Each number is 500 + 40 x the weight over its row's rms, rounded and kept within 0 to 999. Layers, rows and columns count from 0. Numbers have three digits each. The size before them is the row's rms in percent of the matrix's.

# up: layer 2 MLP up, 320x128, rms 0.0572, rows 219-253, columns 0-127
# down: layer 2 MLP down (transposed), 320x128, rms 0.0572, rows 219-253, columns 0-127
# gate: layer 2 MLP gate, 320x128, rms 0.0591, rows 220-254, columns 0-127
up219 099:524453539512513526453448496432530504489399465400501538468539550526476520525501480518549467566533505583516463550523487421436489418480456489522502512454509528507498504506502429601469518504514572538480470468483485529465469496515564460505471511454553547494414504515491542459446455448525520564485520500530482504519406497549464561476512486565446513459492524512522501518561450529439454482560
down219 098:507526487537535517517558521530539418515458498511487478447512506528535516560554479490505498528480516476440520486452481457511506486490458482559386521469608516577498520486504502467533479582499508429528432464437498530494472546552536474492474542454473428489559588488518504527464469510494521443499543479472426507489500472563549453493462490426520550483533468459519578592470547483551516578469
gate220 100:481584541420513509450470459456450485466504560538531476517503457477474510480577526457518481560448552375470529551539493496475539572482517473550530498541494535509527520522541488491529596526505448463489572545455534489555491470562439454454391426547483495505530513529529496527491474475512515434557517434537510525568479525503477497580544486521455485492468481545482562462510482525517500513521
up220 103:543459509430488479525536511560525411555520463466483551539556497479460490591451466535488513513444554448478483459555557534501460491497485439480466524524448494562546494476459475525495512502476524389502442510528507489535466462549463498520578497464474554477419466498511496462410473534445484554496475516522538486529481554469521508368504478489512483503529551506514478455459486413550543540459
down220 103:456543503528515574468475564561497550485485507507500506528475517485531507539504455445526534555463477506541449501478496515533510531518529503559500520453512486517456434512533504455504498479525597528546560561597518550509468488481466471393398512475525481547480548447550468488483476537466417496512507547454521499528544521516532444466497374505441529454450471509515447461537556466542541472572
gate221 100:506595506499505485511446459531547569516467451560519492517458488468549582496556519512533476549522480505492513511449460423464436457486511512504537473582497445484494476506468509536493466481561505496467554506426491495513436501413469497448385523502460503514507472516442494487451404462538497512535509553432474540526508468514545481460489390480535576469456465533535553539484524510464514432537
up221 108:469502581478482529541470513554500451460455493514442508453552459544517486470434433502473462591508512440485526467577504514518454463481558489460473546485514397503527573541427494612543514521456507459524475482495524434432488496497482504477483548526513515520489511490570491431471503488508511507543505543428576520539469450535491525411517542557504528478457575492544502505498489454431499443530
down221 102:455542501462479491500543526511451519495457515525508498453453556575508501504565503523540559581521493496463403477558557539487449547433463548526420502574466527501502492446446500453504462569530501557534581581489470519428514504523513535542511435472455479537499567531520473494484527598511475532548499493580509532501524537466486498512590525483416447481475552452490491457489513511498503543486
gate222 101:472473512540519490470511477567461462492495520584434529526540519511537518467502561542506454463502511628504545468436485468558526498516478546522479558501539493484540515511481513482448484427465461469496587479471502525508494500453475468477463475463521458488443546456514532501487490444438499492503494533553534482488425566419499451507577508590449395519529549462505585435527474495451443488483
up222 105:521489437478503448525499492485528524513530419561514514539536487517474480508535477493475539507559539518535528491531538558447426558410415550447486537451504553502523429504495541436529537525461546565480451481542490569539453530537550447508549458481532503541492536525520486435457553444456460441374495551477529486469556538492470495500455543497536578527506475504499439538488523513567487512524
down222 103:444518539468577513408537516500608479532525506499551519463510476441543532450500475554507439485583486493512441487485557442483523533470520474473492492525504487472475535542479449545509476515457529459471493513531472529469510564500436556464464483533455504501424436512511538562530480461450543427427485438489509488526491437496459549501522469503452522560526514549422545490425466435500515471595
gate223 104:491510462463474515485537519460374503485525488498458533517516519454490458486510487502507465526470582451495447482496451560492469503520502499497489530519435514506504487513489412471500556517569499446507411514582492562530449493549435560506454436496463482447533496534464477459447568456495487508474512492422516523513523449545488522504582519473522470543530464440483593486458623473559477550530
up223 108:510442438537467491510558443456482456506502520553536437535540522455413497476475458457431440470530503487469522478607551588522537485473555476496502461488481506489578479474466502442534512471459470497552497555563418436523510533498429440547530450489501442502498445466481492476526466527544467521488444493574522469485501515518508510462442514500533531556497587550529552564467550464531504447501
down223 109:523461500501458548498492467505467516421503521521470511518467556494452495513410473467525537555388507479431477508582509585482458462552512489483519458402486515540548493450509502471553520453526588516483478512487514509479430454525578498505500489415549528486461508523546508477471517533462501537474475493514540504509544493483556531477418503497553499481489407620526542508574521495442513459508
gate224 099:527545403491474484524567521469540490486558471558509504610501500506487533523444519453470512446552444437429544503582465520510501472579506530510513491531535503451434527476551478527463493383479552552412528467425462465545490506512511520520551548515552473479545507517538485555508514487487478459509509504480457515474481528520463497508497493458515497546428528546509433538549449603560507484505
up224 104:504459523505495543494463450570517469472497440471549521504441554547493509490403507443485526515541523520520495488529539377471506500477545504500479530526435463444459482496542513522488433407481472515525477544445522515508448530451490545514452474519535533476522572524461520468497496529435502431511471456491500440542483441554503451509542579529429447476563548551571566565465472512540473534550
down224 106:427454506611543531480542453417457533526484517602537525499495506418512480512499545491472525528553456447551527464534501481463586453545473490483557468536479486517525561511500527470466515515498478406559528517598457520463521433501475527515497496464531464469473480502547573554550494510458434555519500561512527526441508489454528531547491511498495482477575478490469539510463442523423480468531
gate225 082:552520490485492537463452474510562502568483613511567514485543456454525539499491507518492499524496470402501540432610495502475463523496529534463472491497494466545564444470517474470503537448455536432456513510471474497528481491556500473480465462500509508420443519526547462436481582580522506426561485472501525412499487479453480499597494469499548548495538484462529564457513492540458524444526
up225 084:495473449470499481440506552486501478529501541522502575477558452507508521572451482440487520531440565482495513464552570555489474522473506451448408518479508457583546462509530494433525528371498466483468554469443490475496518436563521519534547536536463518494517462432602541460505541534551488446519515497518550493505449498484485511566475547452536498559471469479557487464541485547472556487496
down225 082:558555501524540497488453469425471511462528495543500557478481578475452466502554382477495528514495553521436472578453519520554595474571527503498522511441485430480552485442437547486492503523544471499503522481482504500520518499533510538504536470503512527486464437488533508419488507506514489490554484490521429561539531581502521458533522439475466583521580417486568468501493475497451450515441
gate226 116:498478483531496537515556467496460515503531468450497472472473482504526498525493458555487587473535507549548553426516532490504445469426456516524502506464454464560464480583507514491511469511485516417509498491555467493553564566528484446585432506486565518490471444447518510485445557475434513508484460510522595502521491503493506477471500495516610466504563452499496477489442514599423559425547
up226 109:531466494543498515478479503531487473504489518514577541503480488542499475441532480526481488514443460466520457478368442521516479449571485525475559515436413536437495488504534503542504549564509464529526492611518467536437504477410487503568524524485518489527436495481425535443522533583512477566531517478492509520538535445488417572464477478489458536492495482498558436472467536473546562520512
down226 112:423447446515533499517501508485462533426482559464558460496433466485501544551526472455503433515408461509474561553487506456493425542451512507516467524460482543479505602513480557489522535497526497462492482536529501512508540517429512484511478478434490521468556564517513548388518476444510490487447488527511605504525519565470398529479491450461517525449505451471427458528523468534498475517459
gate227 118:519489472484503542479509488490614437528541513462513477519519418503565519506428513618490472475456504528477436478536512515485553539467487509453486490505508492524543540454415519553480514437507476449516552536499534480540441480535451508437524442475467526426528564518456514491486451561537563417499528570508486466480495454475472477459422466491469514559547511517497572554485506526564520495424
up227 110:564481479515511433529536404586424467424538503517491478490437505485479546462491511428456474526511497497471527521506585490510485464450513536486510515544482474455451511439523451485479545454510474523524545527541470510482520575470464503559478535581557468540524528498481526486569558465470521527496451457473535440473490571518444591538516526465494507543459614512524472424470541495467494495440
down227 110:474489440493555484500539510521484531557442455511555522418555525471557485494509547577476555479501496511544514452538461521509513522478467477498458503488479476534390497517486452529502482503499436526504464539465475489507544474530544486376475517538508496492492505447479453622432498467448436557496419514502497512522489458433470457474402524436464472512508558445512437456555508453531531485474
gate228 105:440489543561510536529483494475527434431553524482457490514503504535500504452431564499467499498534541552472473568413535430445527559421527512467451517540537490451474479504478540491507530465533445451517560519505468458452515493437438503498480507513538483498540523499476517514547471430532474474515568506531517465506530532496475436440495469432457387529505547444430500483444494577493455466415
up228 104:495464503466535515526520459520539419484493511484422548483468548568489528491496466472482530503448585502548484514446473408461398487473485484449518503528491493489448508479453485478537501498500479500534462509515504404534531512561503463527543573513430507493502518507599494449516548490484417482540519513563499461549544463490535424504419530481562539546498535454421493443475524454454425490445
down228 101:527568483482442525557491487487538520525482582509525524505448531612482473502605459512449550533506509500475465520492453503542522486510463525415489491499532458527549490545540476550495457527571589478603514425487494539494446423503486526517442480529481577520525496415502540552571490542496485555497497486534563507445525485467521561459418555462480460506505505509566543498515485481526496502511
gate229 107:519505553544530534562529485488503432487441587576533501525579503487530485476539614493538497513447453493520497561538490550509555431524481517509470498553505487487458494527481519503494522503526503517475546453468485515579525510590553480410552544435496476423422542494481438528473513505505438515471545505454450451520570542493508534535504553454462501461494452576522503536465490456560539465528
up229 110:437521492499464502557469534525519511492489425483476533496515539502480509454420492433557509491545476500527546490512416495515433553431517482500495554445545501514394500539465477497548523481548540587574491536466439451433495467471499503529486521573494506572499514491624558482520521591507518568516457472451481518468487415543502476529446487519483500471501555474499539449568493484458487497494
down229 101:522534446460486542463500552506459491538542449530477543536481489498499584525506491567494496516536561523448485479473541414468534507517569508470520492462540492542559503412461442433522519458505445543505429445459533437467478441492426480425510497491560492483538422507514480468485496457483520508499460490533485457465400498433506615456486521504504536569450495451482498489505556430525507534542
gate230 098:595488422552502473534547487470444543488462492502540476581465529454486512445508527542546500466497470509457463552482534515458491477521504468451460510556474471517485521522542534440452512434524445550439464544494424579441463505498531534544485433450540542505523454514483523435454469558533562584476487490497445458569426499459458521469504463512444524491534509529452502463456579514530470497561
up230 096:486489425540405519538532448495482478458532458542479493499465470554476525528405497538438472470507420444510490466606519478541416504446530530449601535529520485568426512532514579495505506485475481462493494532521563505487480600503457486544541587507493513512446489447527505463475531514508444549536448477511515506457555558506484541521461462508524494509529528518562509484520560504522541553508
down230 102:473429447487595482461559510547484492456441537480475496533456515503420406518440478492515498499508419506485444533544496437419508465475484502519497493510568525517481625378460487562587530454498530473476530529485555528511436495483543573476476493454564503503524504538498535550483499480466530487538461473469524523510500466470498555549454485512479510573499526505501534560484540478550470487484
gate231 098:475575522547501470586484461453545526535559489519511422458468454510492500505480448515530433528458518491459523513510462479430510497507556501544556477510502502539479492451393479549552507513508544506520434556491508472493542597498480407509415527602501478537568413517488512466529521496473473499591522534500486530466512533523462516484591468498470495541470476489518452445486509512493586507453
up231 094:467496525449483568494498533520580515526497391434440506549483455522497521505447460516512521471410488555466483474545505432516488484455529515538463525446443503421485489517431476518451462409522444517445506512489450537499478498461437455500614572516530495486532463491477479464483457557489520590540472522476440556537496500507509411507504521463527530466500524460515568555540470475485503456506
down231 105:539499489507466489497438549524467560523546543586531518529515449514494517469539569529490504538492504471551529505505488499477492560508479519498503535467488482505448482461474471472544491458521552604564596542488543557535486493521539533505427503483520429520555480521497408532562552482517394555527460504517500494571508503511474487438471544408478513528588539468612471472521544490521519537528
gate232 098:506477571539537516463544522557443582454525597585464494453594449488486436509485533501441515538503495451515544477528594523506444492503502481500548482503552521582571477486530499596496539460483518516490450487514482497538494468470525556523526480462476468518484550499580434540482505511496518469534549426495442530541554514494511474480520503521531478509589430472513464475442480469465505544428
up232 095:505508528478509459523489526532530503474513542429455505525566475505522509482480535522435471495488471518426515529539489545568476535489598506466513568471483481425500450493465507578463477461553517477498482478508438530459510435456530558429667512563518538492504526514519371535528494478497523566469523422525457531512544485469540457498538514543483532494542517479551454527521510501532528450489
down232 102:508503520528517473569464501557563493501468475523513498574453541508552446416457521549528544540453481514487507448475486462478555526532488498507585475465538522470484533539511465530469497475518478449475505494529538437437495456542537506504407597497507399492420579460522520586471541518524430445522468527566511494483468475548455527538446561529595532459519553529507525486481489522507470507468
gate233 098:472398498455455519508502502525448535484514446539505514501470567459518537560468470484470532449499530470490440473527474540492447545537505491482538524554491539494420528554504494521509477591533458475527498612459536512476479481509461535494560499498483537427478455455457467462380484549489573461410522518519505558498512510475571502439577536495476410503533493481534526534552550515504551485504
up233 103:505482519535470527547518510480431588505524553526534454491499551482526495552449498481492476454508515454474425486516496492574500548576520521465560492499518544478440575558495439543492474572554470515478503543504480511460517509510461540487512470478459500565459474442554564462432406538485569483474513519543525603493475482468545531534553524515472520545462483538560528575538571500541565461546
down233 098:500501525523506549512525459506477519546542481591466488548548507509516369540455512538563529527488554554460450557529498526564513522511491468502515517546551428545474521489509491524442550500585465513534532571486496468531571458566461571514472492501506539513499442466520553494510417558499502448476479560522513458495482509490622576524471499483512533536531537508490482560523483479501551419539
gate234 105:544512560516443488472536449523454478509521571526518525497430562552478496509446446426550488505533459442490480447565436456470475432494504495529500509521450477590522477444534538573553461503532512528499536541523495528598483464538500513530422541491453451453551429474542594456536481560474520546541484511525540573458426506546480483481467517446517553496534520511480496447550509480503488517501
up234 104:455583472408490480485566449450528487608509521485531417553411565569588529448531522550524485505469459524527493515487481451541520495480517478548537472508430507466464523465603439475540439468527479511514553533475489512503438502489514553465522495528573494513532440541537438510520533572530481451586462492526467500549490507451497488537480487527465517513487491538480532489475521527440460495528
down234 106:490457505509532482577513474560500468493463507520481562508525450491482474461478477478498414421529455490535544500495527547514549407512490541507540536480540494432394522471474536555513566482507493458454537533537538499414497462508479570499523514532500446446514491452487519480543556506491500446578491498542550480426495424491429542529524548455492513471536536440516491446406394493509491523489
gate235 106:559494498425587455494482502521459548532527506488574582459536457532579437526504450565476478461467525476481526398475575498531468485523429518462503518431500552579512507557504492511442469571494585496466486473529524478506519532483501505483537456449458480457472535467435520488539551485467530481462480513464549473509525532406468502536542540528493457601490459523479501483457527542496538532473
up235 104:550442468482518579551477521468462525465527526526411439495429509534414500539463446510450512525473496485485475457460520506480518502545490551547549546447498553458549546513478471561503474450533504518514466539459498500583465437484488578482521470542459519520480498473472489458500547424513535463450528496473495434436521443546524575452544474513607573560498483532516518460580537521501471523477
down235 108:559439452571474500493496502521526533481444459560512598483567489551511496479525498523549519486451488493528568436462510490512513519545479465585523497486514412492448498441466504548520511500576488418543433532444543494550464514529408522487502566544516541425494538411551441511506489468573534481513506534481470506439542475498470507503444501469521484518544529471451448458502549469539452529454
gate236 113:463482519491495509482475455527486478442559505434512565517526471437509532429500481495497484457468522526523458487518446544523446450434531530448496471463481486452531549455530449470444548403488523538453515488481421500426494524507493550464492511478464538495510575463453528505483529517538489411559517442483498497546527508543536594567531453579502520485598452446510594472479503528530435505505
up236 111:580508547538504465512482447536512496512435494571487457435413525517477452476497544512533442549489482534458460559420497403421472522451501481465620499582516517539447501451521575523510529544522463538494558530474534483470527481489514509492453516498465417479572511497530521494548469479497517518520552509559495524505498503498484442442496516489513478531506582582465473467572507451522550506529
down236 107:515485421493581536535531529531514494549416470482573472537564492590509474559513574537463429473491458534506526604493404473498487553463525513525451519539551526496485434494496492480537471433440479566454493504397563486510507517472478449461575483435511515501516483518451461528466553497521526529556494475477531477509457444459535518469445514439463498473529536468452502499496491543492453474479
gate237 114:498535501521466455504490427514579531521542520534549460503483537557581534520509557513589531540488531430435474517475465506547445498457538556498473544515443449528470569519558532417513559477547512566496556483487539476481416535468511476444430483469535478473536483492516526500478549507551530458496478527512500476573516534491472496560541533456489570443470435494493595494519497546455534478570
up237 103:574539460552480507482608510523534478483478520498463456583444495503483497499578500496491499532498466576516484575517509501521468482414479509500538539554544530492419494495533538507517593402506445496528490486449527510543454497591485466534469533537514505509508496485583447521579501475535449569504514440456504556536567473570455493436481481474557521558436515513486538490510537488497512486453
down237 109:536437490581533478453526558519485478509506497482514541450522487495429432506491523537504438517494461452496534495540475522531524480485529477572558427509542489522501555445446526570560484501474548484515466490467474470526575487543482498650534538509477583467546476482563510496549477520499451529488504483389515435496476520489578503491466530477514499507468524505565452537472531568468511488407
gate238 099:551482548476501466531501447403428474463533525516509533470532433437440520494568566405541508514458517417513536499585447523529555507495484512502556485561458476507523558529479460494558526523512520539504459513453558430509458445547492552525515449511508570511573496549546522489495484505512498515549494486507481465539523448516489537503542561481456444474481588505415557511448456501515505549459
up238 101:507502479516452491490474542488606478585525482541502463477493465541501499480428566464483531543489516507535552492455540542517450540489416552533470532517494470497500521494397586511511539471489565496509551517452529494447473509508502458435475520460492497497438523583456421513538472466475453457472488561415512516479536514492475544517602453535517533483484436495466489477486433527396507554475
down238 100:522555496448496548444408500469520449493475517397530496500478511490489530521548496428433548447525482530567509518438481531533516508563491432497511468515500530515448532604498469515527544474512460493541556456555468506504547453507414514506520562518531574495502594455481518473460524453494457498575412494476509514487476546523485460559475449505473554428561536503446452451471517496537481494485
gate239 112:509501503509484380506530467544455629518530458520527575472439531514551447544547455548504580517440560552478504483496516502430475445463461494545533598450454451539483515516545530499563471557512533515546453541482506487500519492558514487501479489515514457477499460537499444457487543479403519454502520493498483445529505470461499491418442479546537540483601478502533495496515470495507529532510
up239 106:412423480553544562570497552545483515495498577522508466470543557521559481496464564530530495432543510561490514521514521594601528516525509543508450493481441503481524540513545485484487478463488425507512537560486476515464520473461573499460502475533509498499503473478515554506449468456564519480457599538489457523484486522438546487562536567492406528552422484473527477492469504486485496546442
down239 107:481525477512510520535559448532530454464562569517520519564514523465486515403507449601433481547452463567510499536479545487511519565487570452527548499467485462537543506519530490505498500457560585461485568509517556530482503481451519496450496448542508512436494547472493550492463470480451490477551519448486490434532614556484473489501439536418472489534505507487515422534490509441473561537516
gate240 096:565489451468504432478449480426455468526494576482567511512559483430483509449502552445483518523552477520524533507466495541496500430442466551510514480490448495513474497500535533448564491481539446571483498554467538536529504454563535507465469490504534517452531446508539517391448504514484564552476478550489476475562459457476490481475513537465550611451406441463452501510514455531475518548462
up240 098:491514560487527551497559396476510583491499479543441469516452493577517499594559461537516492478406520564461494530499508447540467550455504524515583508464460521520490493488584493462478502538474463486529498568506564452510536458533475441451507453544479527592552470533494482563554494496503511440469498495532516549512516527463442417519472525421450473502492521536533469445491494452480468513545
down240 096:468440564553484500501543515519565545489498555525513494512505499486471450515503470538543415480489482547411524440542495508492497490511501500509590514527444530524476549412507472549502505465505508426519534414530539562428563431470515569567492501514448456573490508458534487463468465557462520505510582472501538503469544475436562457508489535501481488572522575450493493516510524457441491547425
gate241 108:557471460489486438490511485543555551548513435517486502510518492571480521500592493475509552525464485470513571456553505570518452507444451499428498499518519499515512518515438495498448489457461488507481432589542487452524471504575547441464584481542477478470492520529575464461462524465504473471493549530509534471470551413556485507507472588552593608494515465503523511478482460466544496505452
up241 107:536513466546491502555489456488474463492522441491490512561440485433476462469462491415486576512532504482498551492526612525488578485423484535505526516462511518458479483426459536522488488484499473475480510497539548526507461505494472568509486489615542463499552571530438455526471527445515506510504469476485474504450528495510419513363565504506520496462510429577540454563476500536518500557509
down241 108:528494471501473481524445538486495504562490443496501496533479519479427448448543541448484548388543493547498575478495506563489509502493451493494401563485467481549491501508552516484450503475531515493484459464448491519478494419469514488586460558460549407494543549444539442568476477543501489544452473493511525503463539460478499488475426539451553454471543444497488562505564544512539567482431
gate242 096:544477563553535507489521512501476594552483520488548493555462497545525461541563544533462523439531454460504511550474521567461587469545490509524549538460517452470528528570476562528475512542566518508463464487548482508496538445494553512444571482450449500515479572515508502545455481500489573516461492476492590570499563495449486461530491537497522497494479497456528560550524493458550512448624
up242 093:534495502446501390484460492477445540506520531541517412517491529466488438532467507457423461503494509423482488493451472564538492572513483541436504513469504518477517519520492538509522551551479493520491539498431461517518458504502501560554499389492532492499452428520476473473514530482392545507488364462513547487512511516453535501415583471546437487494491488490535558478503543557483485517518
down242 095:527524453558479500482521559495541491520584444579495455487562490475589513534521517581539532461477459539407541430510546503550505537505519460504461468495496520595533495538509459427501476549550462576513474516519473577515507472483527503488455530478520414508528511486527491522494465464479482565488492504510462514535543538463511623396479570441498497502589491481534508479467489496497514489489
gate243 104:477507466486552502444588526511413547468445507470516483495560564466476502575608497464481462491547496534510487404502559513474507520491435469503444488454528547511515469624559465470512459528477536469448509546496531477447465496469490486498540496374570537514491501516512490474441509544523519497427452523514470454540441504519528540470469526534484499481559458549496473501452493540535487487559
up243 102:458587525496481542491493502448527450488541553501445497524532496454435531503500537443512545518499524500540553603528427470477495481476502509533484514476527466537487554431494503426535490557512550575553450467439491469559462474600533604447519506521415543532501525501516445542508530478537489454520507516465512517503540477513483467576540524535486468546439466526521428518521489507454534558416
down243 102:511499530489454453469421515504476546557513527561518484475606449504548651531522629515572528508454524506501468443495439462487450554518483523518466448473451515498464474454480499501465509420470538511517548559588493546528513528503475487465528488487495492460520504492422500507435573552498475504556471527488478531472472462496505501510479499436575500520509484540549472470526552535501484449504
gate244 099:484478505499519457443489499466477538496533455417489533599502503529512499584531480501544466466441562571492536531505528527452536542540496446502540455493449523431497492555477460456462393531499492524500500493521512523474516462535526491408514424448496491450477479556461473481464511553488566476402432565503498524574503497513468465486535482522431498478549530558477511455589490490561528526553
up244 102:498501472431474502520464500455493550526455499496494426499483520464559480443543530565468537535516475504505478415475509558569551443504432492500446497526479539489487570557522384462428503543463429454462525454519448488521535487532471494505398409496487513478500506559457534515514512505529520522591559448499476498458417494539501519512490530510499487541507513536450512430497525548529547573447
down244 096:475492495496464547525502496485514494508537566544537492477511472483538506469588485551480536499527457606486509483488480490582522482537596415544523506475488488443485542531486504477484488546498448575530492437475472472509529534546565442438572548549378462530499547528498515536498497525442482498479549555471440469518587509550489534522486452444517485428460578486494540483484494473552546452522
gate245 112:545486531505444461463503476519540472534469528515512529476490519545476465483452493507526485491492513493487531445497493474436446439526482446541562497534489509589495513451479549514489442537497485524525480565590505498451528466484491493541576520545370418457465535562469441526512574391525445566511574510476451464526600427504463476477536521509512510526517565470489478486513542483515513541459
up245 122:476485456597459549567540464459438439497537510599481518484511476504447500512535502512441594498492489455478536505492505489490452546488524432448483516508575486511468542494477589509457560505479546498539572508450529431550544550457458432535493494548548498525500479465613490496508524534459426490501473516472563429438548538523449496504490491538552475539464514468516487550548488531522463524498
down245 112:482520468517446499454496504444476447549456476536512507562431503519457519505586462563502555516514469513515549469481565572494425442492483467517503496498527537558546491506515518515419498444553587463516465411540444475504435433539532438458470526533480507458509565514527481450524532584497526516473401523479487505490516491564536474424527483507483464468540440476433563445483509507502547505486
gate246 095:605470412501496479465497497532567395523499486508557485528504456552528456529476529575465459496448496437471513458568502552489526527494516513495502518505535579512543508479429502536496544478473452550467525453460517511487501489475492500459549440518564510435482562526446471494461518482566533453506499528500413480464487495418481511478609470519443490501494439494461599547450503540528482479526
up246 097:519438597496520542575464482519459547453561598489530561483508501545544497539498473458529567539492526499485537515507520504517524488567454539497496508548488429519528493529534400514510513534546488533481501545513500443555454494502487543501495500405505484507535476534482429576487588509496459460521548434402521440461530539493520506448540519477529430471490498517430508424469454483567507488492
down246 096:451447503534491502515440489481584484487492487484495457490529527503446476551511550380463494462438426417498536436494461540510505440556445521531491502515512492454391489564519519538550462502494520435470593469535575488498487471474494488477511580487529530479433543526501496543488500469502514519576519562510516515470589522429447445505522500527539434430481501522473461456485504541531492529528
gate247 088:504512551483482476523528551526466497480551582548527498503608519506544497580575448490476505468511573488493458494482576585542493458515488485527479556450505549496550507474439485477577535467544585503466542483497488488522442530487501466450555553542505517504510507533472514557497535510476509414504515449526534490487593567456508526460542468482473461559517443539569476574422559500479509522498
up247 092:441522449528491556510596525477513474504530524486549499586465544527502499591466538488450517500485468548453530530559453513441467513436503558540491496482491561479547557463521438473535461426505515473555494543499485547504511545488499585521563540561516534435480466542512444471545568588498445535515499407496440578509486497505498520450556473544515519514515501480480527529502545477564536451466
down247 094:545496559517469482528401501532501526490500535479526543499485478509511510508523562471495584608518521502519506468459496511471471474532429445474465510568502488575518450533559504552505509523507529460364466422438541505527499490539459462519489513564471440492516558574472500519475478525558492506435518534505491539501548574527597462493481510507578475550434537554493475502473495559488537496544
gate248 104:411508478467539520496505538435493517453481474460529475441530391498479570528530491566525469461454501434495501488473505563504515511543459484550431552427395470480508448584489539523538472540521486470527523496536504555486482485509522481435556559505541547524445485538519479475413518522543504576532461478479476492470480496475473495553494470436472541490530420405479474533570486518445528501499
up248 105:475543570526579597494473484553496507477564502500405484429446424485526495457454413488549497504470503521577455559509477481470493482547467463438552477506455464509466450506467478429513510520440528542468483516579420499457571520539435511446469511424522504547508505496516551431510526534528544525500519477470580467441507482499507578506482546479474505489532519497527538473523514506528511429524
down248 104:487455546508416397470491490471508482502598481576502559524453496435471476516480520528465455566529535497474508426514491495435514482501488501521494493474532533504445508550464572484519461427484513512582538446510497473545489430489509494498460528545490404475485515463536570408562506554479533471544418534424446502430494465542478485572491463476497539496519434465536539528521518487474513491506
gate249 093:498526512469473491532510551535483498532521500487572462424530548486451524497510527538583463521552487499563509545423509491487492538531449536509507538480516540508487484545536466485466419511511517466547437510502498514522497553476542471482397489431568483519480545490529478432470480462467512513539436497415593475471502533498435567543462536540529553485534479376467480446471494536493538405457
up249 102:489523455520527479523494481448533478503494453527502557553469504514414481441445537474499534456490502513467510472519530482482502508423464452403533456476569595467510485520517440510486468490487495493504511466449447542417499543542523452516522533526533443493452442477554492552512531578459485587558569524524452448465510476544518477393581547524550565451513553504464502471525460491527556499510
down249 100:491507529455506478493517511495485451513482523497570468533429427536482499488507488499528462512412456472467499480446494473553527511565477552475552472538541459521536558433512418526544505498491539481534533519469520496525451605569475507445472450541484501477500422559530478534471428555519478575451511582465542438559487455521485563532549466527501546498476560567488491424499450556452509453510
gate250 112:467502438489450489555500409528412479568544504470521454554465471511466472497470488427527477520411475483457580499537446561508505467437540527488509496492503519491514468480563512484460539476564514501474539461543537522569521474486546536472613410475509559487419458475494447485499488536533499491442503497532488476553486447437398539542512574513530532507494504520487485472534457458551495465489
up250 112:575424445547500501435547552466519477552518501559517466551445480461425464481504548533516492511477492567522447557531474529440478534582509509505517446515474480441494510434462500477468452507537493524524452536531436576449466470510560437549474403512466481435497498475514435484534446486511402511520475503438468456492526542507495535508571522453470529491501532424542470450497467477547517516459
down250 110:528471491513503532504554516448465470469512469542498482521463503519446445481446500532501486485492527445449448504515495554499470529480457540547497614457511571517535443506586490507543505445463495571591519528506473527501470536640514544547459492468540488545455512482571463555433497495418552496524536451495540490506492517427570460449497531512419483469471464490489478525461473453512468528437
gate251 074:485500482473465456476501439534526520483534454579516525499538525566480512483537534539579592498455475554560498513444502549439469493521465549477523458517521469495496478474462440484507552507489454488481537529505495516576536531505541455427488416565500413506456549517499415464564455454506408442498522482523452532468521528525476531465454482471491533550595492440512424495547496466457452543507
up251 078:498476568501508608521508578530513557482510482495493524501459497489478526543555473400514454460514505496472491512441521493503545576521473519474511542534430540456463507521506527529536449486445561500503498486473500520470529456461444547492482535468476547562512485595581587470513520487492461522464500381485471470513542518508534533460446553486461551440545519505458492477499610492422481483555
down251 073:538536482448511440491410452509548549517480531467523535551517526488499445534525505445448487504512512516582511470508454479533522538571474505407507479501501522548427492489498499538521486512488501571510445436417488480460512530543577480535578421506525483501549479476529508469542456449509499448441424483521424505495527463503573513528551441538454496481534469410444532435437500496565509485522
gate252 091:557526504467411483471551551450481488578493471428440472476442497496496481529465466490526490540513554410450450472460471488465497440524521436463519465531438519535450546558515467528484528558481512557496467539604502477486515494539460558548478548414454494509492479515468523439524494473500525488550433529512476508541475480618491480496475509550510605444481488442471468476525460489503507536544
up252 096:475485495475496512573536525527497452535480510553491464438512523539485492543509434467521534527516552553491529508483438495459493547531476557604493542423451494515514541518541481521466510524571539515567510542493480467513558485438415551459531511493471504530527575553561487419513493483414483490520490471505513440491559517504446439479404482472443586463540462420524530482485462449562525481486
down252 093:461473476468549448507469476493505553525456452622531481446504479579561493581459518442523533457536547529527559427532515539510561441506531532515515509521513584442439493538542466516457473496511501522554486502508437503485487480436485511569501456503502545497449515512501471458526537481496547459507547500490573499494509500540497450459586435513584524493542512457512512441546564525415508555541
gate253 095:475449458511539502453499488529489474503483428541377545482505527494482511501515457521429524519460518470583549574492486492481469491533564481435544523477495514522414545507436529424465551445485490490498545433486532491454537521472483517521424451480484497463514597492496520536498487481437474492525440543507523449480516592503419458418474493505511441460552473493494551550487421515549540480487
up253 100:463540420510496529484477473547446481498538497523439480463537484523555500529503420537464484447491556468436505465635532522536504483522527494488426530482518518504593533458544465459515513498543474483456482485485542482448414558450452463513537480515528482481553536535543443543540521515513506495509466481562516464488501554431504432445515498543438484576496541499599564524504486481572545491533
down253 104:440541498512537510482509503501488532466501496489578461531508504473518484436543577532550482501493479472529409450460482448513546456467534535517487465519523543464467492487497441528449500506523480481589483539519406511494593586418589505498521583498495529519493499375444548504479492479556562598450566502544492481512484430550485569538528486495475511560501504500503475539498481520486497490490
gate254 103:492496513452550551463519589462554545502514515578547528518505539497541510498534519581480536512457553445483535457460481468499490497532441482503530500410476530468561536545531456574483545545484493438432485468455468531500579461503457487484560477491384533454466478489501553472515452516474476479451537502504546504495559532520523477536518418528540481432527426461414475503480502500542574465530